From a checkpoint of a small transformer trained on Wikipedia: 6161 steps.
Each number is 128 + 32 x the weight over its row's rms, rounded and kept within 0 to 255. Layers, rows and columns count from 0. The size above them is the row's rms in percent of the matrix's.

# layer 9 MLP up, 2048x768, rms 0.0198, rows 1218-1226, columns 0-127
size [100 101 101 102  98  98 100 100 100]
[[ 83 161 118 134 123 143 136 149 121 111 172 173 123 186 166 139 144  74 100 200 119 121  86  81 141 158  34 128 149 199 130 108 142 155  91 156  88 160 133 150 101 147 166 181 162  85 191 181 108 129 188 103  84 111 126 111 115 151 138  45 125 130 132 145 108 102  89 107 172 181 139  95  59 130 142  82  76 134  96 165 142 131 148 109 133 120 103 161 122 131 112  97 134 125 115 174 153 126 144 175 123 147 196 174  88 111 157 144 110 129 190 112 194 224 133 120  71  93 128  73 227  90 113 150 159 102 130 131]
 [209 105 109 197  64 169 180 150 117 102 123  79 119  99  78 186  76 103  39 164 124 126 133 204 114 166  86 144 172 122 142  63  92 134 119 105 142 133 161 113 176 121 199  82 125 109 220 162  74 151  88 161 114 196 134 128 140 150 108  82 120 130 161 125 119 138 158 127 174 165 146 145  83 171 104 159 186 143 135 112 146  81 180 143 115 119 152 161 116 133  70 194 112 135 130 169 155 130  99  89 154 186 135  76  78 125 108 122 187 129 118 116 173 139 106 138  77 166 130 190 120 113 180 168 126 110 139 120]
 [122  83 142 126 108 101 120 168  97 151  85 139 127 142 149 130 164 115 111 154 137 116 196  91 102 104 122 160  86 138 139 185 113 157 136  97 103 168 136 102 121 174 109  63 109 175 174  79  76 146 141 108 139  66 151 143 146  96 144 114 140 132 183  97 159 157 128 112 111 136 102  89 131 128 137 141 135 110 172 154 147 128  95 109 190 156 152 107  60  62 156 179 153 159  91 144  95 100 130  90  62 171 145  99 132  60 199 155  88  74 136 142 154 138 149  99 184 151 123  77  74 105  97  98 141 111 132 104]
 [ 66 137  55 190 120 123 128 128  76 156 127 100 128 110 168  97 149 201 106  86  87 106 121 112 191 169  54 105  92 126  87 136  96 144 131 152 144 125 131 103  98 120 161 127 116 127 107 183 104  69 106 110  88 130 104 175 109 177 141 132 110 101 135  81 103 176  64 207 112 159 162 161 108 101 162 144 129 105 139 144 101  78 126 161 167  87 174 122 191  91 158 181 112 164  91 160 152  72  84 124 119 115 114 106 108  88 189 135 174 122 123 130  56 167  91  69 136  96 109  86  45  99 181 175 166  66 147  95]
 [114 136 109 158 148  59 122 146 190 158 123 120 133 110 193 188  85 182  91 108 164 158 145 110 131  94 143  85 202 138  61  72 125 130 139 132 111 135 125 113  61 175 141 126 132 145 100  65 137 138 156 126 152 171 142 105 188 134  82 134 110 110 149 162 108 164 130 211 187 173  85 119 146 163 118 160 139 104 125 129 143  87 133 129 155 132  93 124 128 113 127 123 119 161 129 117 124 112 176 138  58 142  75 168  76 127 137 182 113 170 128 207  89  84 106 164 159 127 125 160 152 153  88 123 100 128 185 152]
 [150  92 155 151 197  43 118 133 159 195  94 144 126  77 148 145 120 132 150  96 141 186 140 139 140 122  66  88 118 131 163 165 148 160 101 162 134  68 110 174 124 134  94 164  83  68 117  76 136 213 143 162 144 145  73 127  70 110 118 146  73 127  82 116 130 134 102  99 144 120 118 131 148 112 140 189 142  60  95 125  97 210 119 129 194 101 130 148 101 142 133 113 100 168  88 111 148 165 191 158 173 105 132 134 121 173  91 125 160  91 130 121 121 112 120 111 118 152 175 150  93 120 146 104 112  75 140 116]
 [ 94 133 111 163 105 117 107 120 138 169 134 145 133 171 179 179  80 102 128 139 108 137 135 111 173 172  88 115 106 156 222 135 178 100 133 129  75 150 124  77  95 174  94  97 167 108 152 189 137 108  83 174 130  55 102 107 117  41  78 131 129 116 139  99 168  68 163 121 172  97 155  80 105 115  79 110  51 138 142 164 140 147 118 114 190 117 144 121 144 161 158 192 202 178  80  37 110 137 152 122 120 123 116 165 136 204 126 151  81 118 141 162  88 101 122 119 162 115  94 113 132  88 154 144 131 117  89 191]
 [153 166 118 119 118 142 140 151 107 198 130 109 135 118  88 134 155 160 127  50 160  69 184 151 157 126  50 174 152  90 163 142 220 157 179 183 154  74 104  75 127 134  97 196  74 153 100  99  79 136 134  99 111 128 156  86 148 142  49 172 155 107 109 124 122  77 177 180 161 172 109 186 163 143  76 175 112 128 103 110 104 157 132 136  99 162 115 168 117 139 152 178 146 175 114 101 123 126 163 114 139 177 110 117 124 138 144 140 118 133  78  95 102 110 164 167 132 105 152  85  68 167 136  55 141 107 170 151]
 [146 111 126 148 166 170 123 111 143 107 108 125 110 129 128 157  93 120  43  66 129 125 102  86 136 131 108 165 118 129  55 145 156 186 101 150 140 149 205 110 103 119 176 157 140 126 129 122 112 134  68  29 115 106 159 134  98 112 115 109 153 141 119 131 139 145 152 158 153 107 177 140 105 132 181 129  84 184 104 118 109 173 145 175 171  73 113  96  92 136 148 174 184 120 173 178 198 149 139 127 152 111  95 110 112 144 125 103 116 111 160 125 147 126 188 146 133 108 194  75  83 146 139 175 162 124 124  90]]
# layer 9 MLP down (transposed), 2048x768, rms 0.0148, rows 1218-1225, columns 0-127
size [105  99 104 104 100  98 103 105]
[[151 121 119 143 150 219 121 129  57 100  48 177  97 203 120 103 137 118  35  63 111 133 147 147 106 149 168  50 124 166 120 125 155  79 113 150  92 138 148 153  97 152 141 117  99 140 115 129 158 123  98  95 166 112 118 134 186 108 119  84 130 176 106 171 112 195 138  85  85  95 156 107 120 153  75  64  64 196 113 149 147 179 121 138 190 115 130 126 142 116 117 193 137  98 121  81 173  96  92 161 138 124  79 127 160 157  98  78 110 153 177 153 104 159 156 156 146 101 110 105 144 137 150 115 144 126 124 160]
 [ 95 154 124 101 116 152 139 157 133 106  93 151 118 116 116 185 119 141 104 157 149 139 102 100 162 108 160 107 107 211 125 127 133 100  96 189 136 121 163  66  44  91 152 155 143 116 134 137 115  91 144 144 109 147  84  75 119 132 134 145  99 119 205 132  97  97  99 169 130 101 137  52 136 185 155 149 110 109  71 149 115 115  91 126 140 131 101 125  89 145 161  86 203 164 166 110 148 152 181 147 133 142 131  98 147 147 177  96 102 133 141 162  90 144  75 139 106 138 152 161 127 106 160 132 147 136 104  93]
 [125 148 132  86 121 159 123 147 141 110 127 159 132  96 122 137  83 203 147 182 144 201  35 143  43 123 126 141 161 150 133 115 119 167 127 181  85 100 146 146 165 153 131 108  95 116 138 158 134 175 142 157 128  29 128 109  73 157 159 143 113 102 104 136 166 156 119 116 138 127 149 163 130 120 134 155  29 153 198  88 119 122  76  84 145 117 146 117 104 127 174 151 101  92  89  74 107 155  79 113  93 100 184 143 135  83 151 131 118  92 190 133 122 130 166  98 154  82  87 142 171  63 173 157 109  77 149 100]
 [137 155 114 138 169 129 125  74 109 119  94  86 152 183 159 116  85 126  70 112 115 136 120 110 158  79 126  89  81 134  87 180 148 121 126  99 144 182 121  98 141 152 139 141  61 169 126 171 112 182 127 180 195 118 123  66 140 102 194 166 167 101 136 158 139  70  54 154 118  66 146 173 137 145 120 138 137 148 126  98 109  83 133 159 158 112 140  89 137 102 106 134 140 112 193 103 126 119 132  81 125  74  81 141 107 125 111 143 154 112 174 131 127 146 152 111 103  66 116  76 141 136 143 165  68 161 139 164]
 [162 171 131 108 137 113 143 185  81 156  98 137 120 153 180 120 152  85 142 133  98  99 127 109 146  89 115 123  95 129 147 154 159 133 150  96 191 157 139 118  90  73 152 144 168 117 164 192  66 141  92 120  91  67 136 114 123 127 119 162 175 116 106 134  91 133 116 117 145 133 102 163 133 162 130 105 154 119 124 136 104 182  98 175 123 158  94 160 123 130 171  61 168 103 158 152 127 107 130 116 104 108 142 172 126 136 157 111 162 113  84  89 100 133 141 180 104 156 133 130 158 174 161  60 132 140 151 131]
 [ 84  83 132 181 156 134 135 177 123  67  61 143 130 161 118 114 127 135  76 134 122 144 109 180 156 159  94  70 128 107  77 143 184 112 186 123 138 174 105 129 130 149 124 119  77 113 110 130 204 101 145  81 100 131 125 102 128 106 153 181  96 103 156 152  66 120  97 160 120 146 112 119 102  97 137 105 118 111 187 111 142 194  85  74 106  77 143  93  98 163  93 104 146  79 140 155 132 178 123 105 159 138 149 104 154 114 161 117  97 105 133 150 168 164 107 168 140 116 138 111 145 128 156 118  96  91 127  89]
 [ 92 135 125 141  86  98 108 148 140 169 176 130 224  59  76  91 154 124 126 151 109 128  47 165 148 111 118  42 136 106 131 146  87 142 160 114 140 152  87 135 123  97 151 112 155 149 138 170 124  86 113 146 112 135 161 147 123 155 117  98 102 127  68  88 146 119 157  35 151  89  34 132 147 179 139  86 149 165 168 186 108 157 158 111 110 105 103  58 121 131 107 126  61 148 124 155  80 124 109 170 115 125  97 152 112  75  84 110 108 127 100  72  96 123 154 141  86 168 140 102 121 129 190 118 141 109 127 131]
 [ 54  95  73 149 111 194 126 118 106 114 118 112 122 126 142  66 100 152 122 130 110 121 151 193 131  88 143  63 136 102 138 156 155 122 152 105 150 168 109 133 117  77 160 157 167 154  78 126 113 116 138  97 129 158 134 171 133 124 118 120 206 197 118 112 126  90 162 184 118 116 137 121 139  84 133 126 151 113 140 104  86 130 124 100 108 137  93 157  12 160 136 115 109 180  46 134 112 125 142 154 184 119 125 182 177 169 120 145 142 159  95  93 170 132 154 138 145 160 146 136 118 136  99 127  97 105 133 122]]
# layer 9 MLP gate, 2048x768, rms 0.0201, rows 1219-1226, columns 0-127
size [ 95 104  99  98  97 100 100  99]
[[108 155  81 121 103 116 113 115 153 158 149 125 120 163 168 111 146 135  76 175 140 157 103 128 170  99 213 135  82 178  82 139 177 112 114 128 107 138 164 126  86 132 134 189 153 132  68 125  96 168 169 142 111 128 163 104  82 115 168 196 165 144 192 137 152 100 149 183 112 119 169  89 151 149 138 171 158 108  71 107 133 147  57 100 133 128 133  89 136 100 156 140 128 150 143  90 216 131 117  66 134 119 133 162 138 160 121 121 170 128 135 169 167 101 161 185 118 110 130 120 119  96 103 118 137 187 113  87]
 [110 158 102 135 120 176 135 123 105 138 145  97 134 110 140 132 142  85 151 123  72 120 136 118  95  82 169 123 111  85 131  82 124 146 128  73 151 145 114 156 151  85 165 128 196 116  90 126 133  83 130 158 185 175 185 168 222  77 131 143 110 213 157  70 133 124 138 169 121  94 103 140 113 126 126  96 159 138 126 117 152 118 107 139 107 138 152 132 107  84 134  90 120  82 143 122 186  94 159 114 177 144 181 160 102 147 105 124 162  85 128 130 161 138 145 124 106 151  86  91  75 180  76  87 161 136 131 107]
 [132 145  83 181 134 129 119 144 120 164 119 111 166 181 118 134 143 166 144 137  98 130 113 147  89 177  53 161 136  75 120 132 117 130 188 141 134 151  77 147 105  86 126  95 168 129 167 158 158 122 104 130 160 189 163 176 201 136 153 156 152 145 121  82 149 118 175 205  66 138 105  97 100 153 126 168  77 134 153 129 139  34  98 117 136 107 162 178 131 149 119 170 174 104 147 104  99  76 145 110 158 134 124 133 106 134 184 135 188  51 135 135 132  95 150 112 129 157  78 120 119  95 145 101 140 126 146 172]
 [116 173 169 117 183 159 111 183 153 161  93  65 102 146 143 109 152  97 113 143 135  91 143 166 127  58 127 120 133 126 101 136 113 105 177 132 165 190 141 153  97 160 110 166 102 135 134 152  74 168  96 139 135 145 108 100  86 111 157 122 117 124 154 125 126  85 151 115 154 186 181 164 139 131 141 151  70 146 126 143  93 115 108 116 166 118  95 105 145 139 119  61  97 120  49 162 114  87 171 139 146 111 166 126 131 142 115 162 126 133  52 149 112 112  84 122 106 105 129 111 152 114  79  81 114 102 115 145]
 [ 67 118 103 166 122 190 134 153 112 130 162 106 200 117 171 154 122 110 137 155 120 117 161 102 115 152 134 143 175 113  54 167 127  46 125 119  64 169 139 118 170 152 145 156 139  67 165  74 110  60 141 116 115 164 111  87  94 118 134 167 119 198 145 149  65 117 154  82  87  98 102  91 120  98 104  66 183 127  93 134 142 123 134 106 160 136 147  94 166  74 104 129  91  77 153 120 105 138 126 112 180 146 122 168 140 110  88 161  84 156 148  91 126  91 140 140 127 167 126 113 125  86 132 154  90 120  54 140]
 [140 156 148 110 124  73  92 128 108 150 147 137  90 159 127 143 142 156  75 155 138 138 121 101  87 115  92  45  70 102 118 135 170  86 126 158 124  67 187 157 137 164 170 103 160 173 138 128  81 115 166 145 120 133 119  95  70 167 116 135 127 120 135 130 170 163  76 143 136 194 170 133 140 135 135 105 125 102 129  78 166  71  89 110  52 116 134  75 112 107  87 138 135 106 130  72 142 142 148  52 132 157 134  81 148 129 143 196 140 153 145  89 134 128 152 147 145 116 134 148 167 151 118 113 132 121 134 124]
 [131 128 104 122  62 120 152  93 130 156 128 120 123 136 160  73 148 144 101 158 131 147 132  89 110 139 113  77 144 193 157 208 182 205 131 117 112 117 151  59 128 116 159  89 136 154 128 118 122 196  88 129 120 154 158 149 140 157 102  99  77 119 135  71 140 157 167 123 152  80 126  70 108  96  98 123 147 162 144  66 131 131 107 153  90 110 163 140 122 139 118 170 130 144 147 140 102  69 115  91  92 182 111 201  62  82 101 111 161 202 137 101 105 159 110 137 100  87  79 138 180 116 118 117 157 148 216 120]
 [180 103 111 145 143 127 150 116 129 120  92 106 106 146 115 132 115 125 186 144 178 199 127 179  84 116 151  86 101 109 109  86 173 159 137 146 130 136 131 126 147 142 132 147 103 166 106  77  85 122 172 200 177 166 168 173 159 107 109 115 101 142  85 138 125 176 101 135 131 120 143  80 135  95 162 123 115 131 111 154 143 104 103 117 161 110 133 220 115 161 148 195  81 103  86 161 123  75 155 146 169  87  65  82 122  96 156 123 175 105 152 130 114 136 159 154 185  83 150 138 133 115 182 100 113 141 134 225]]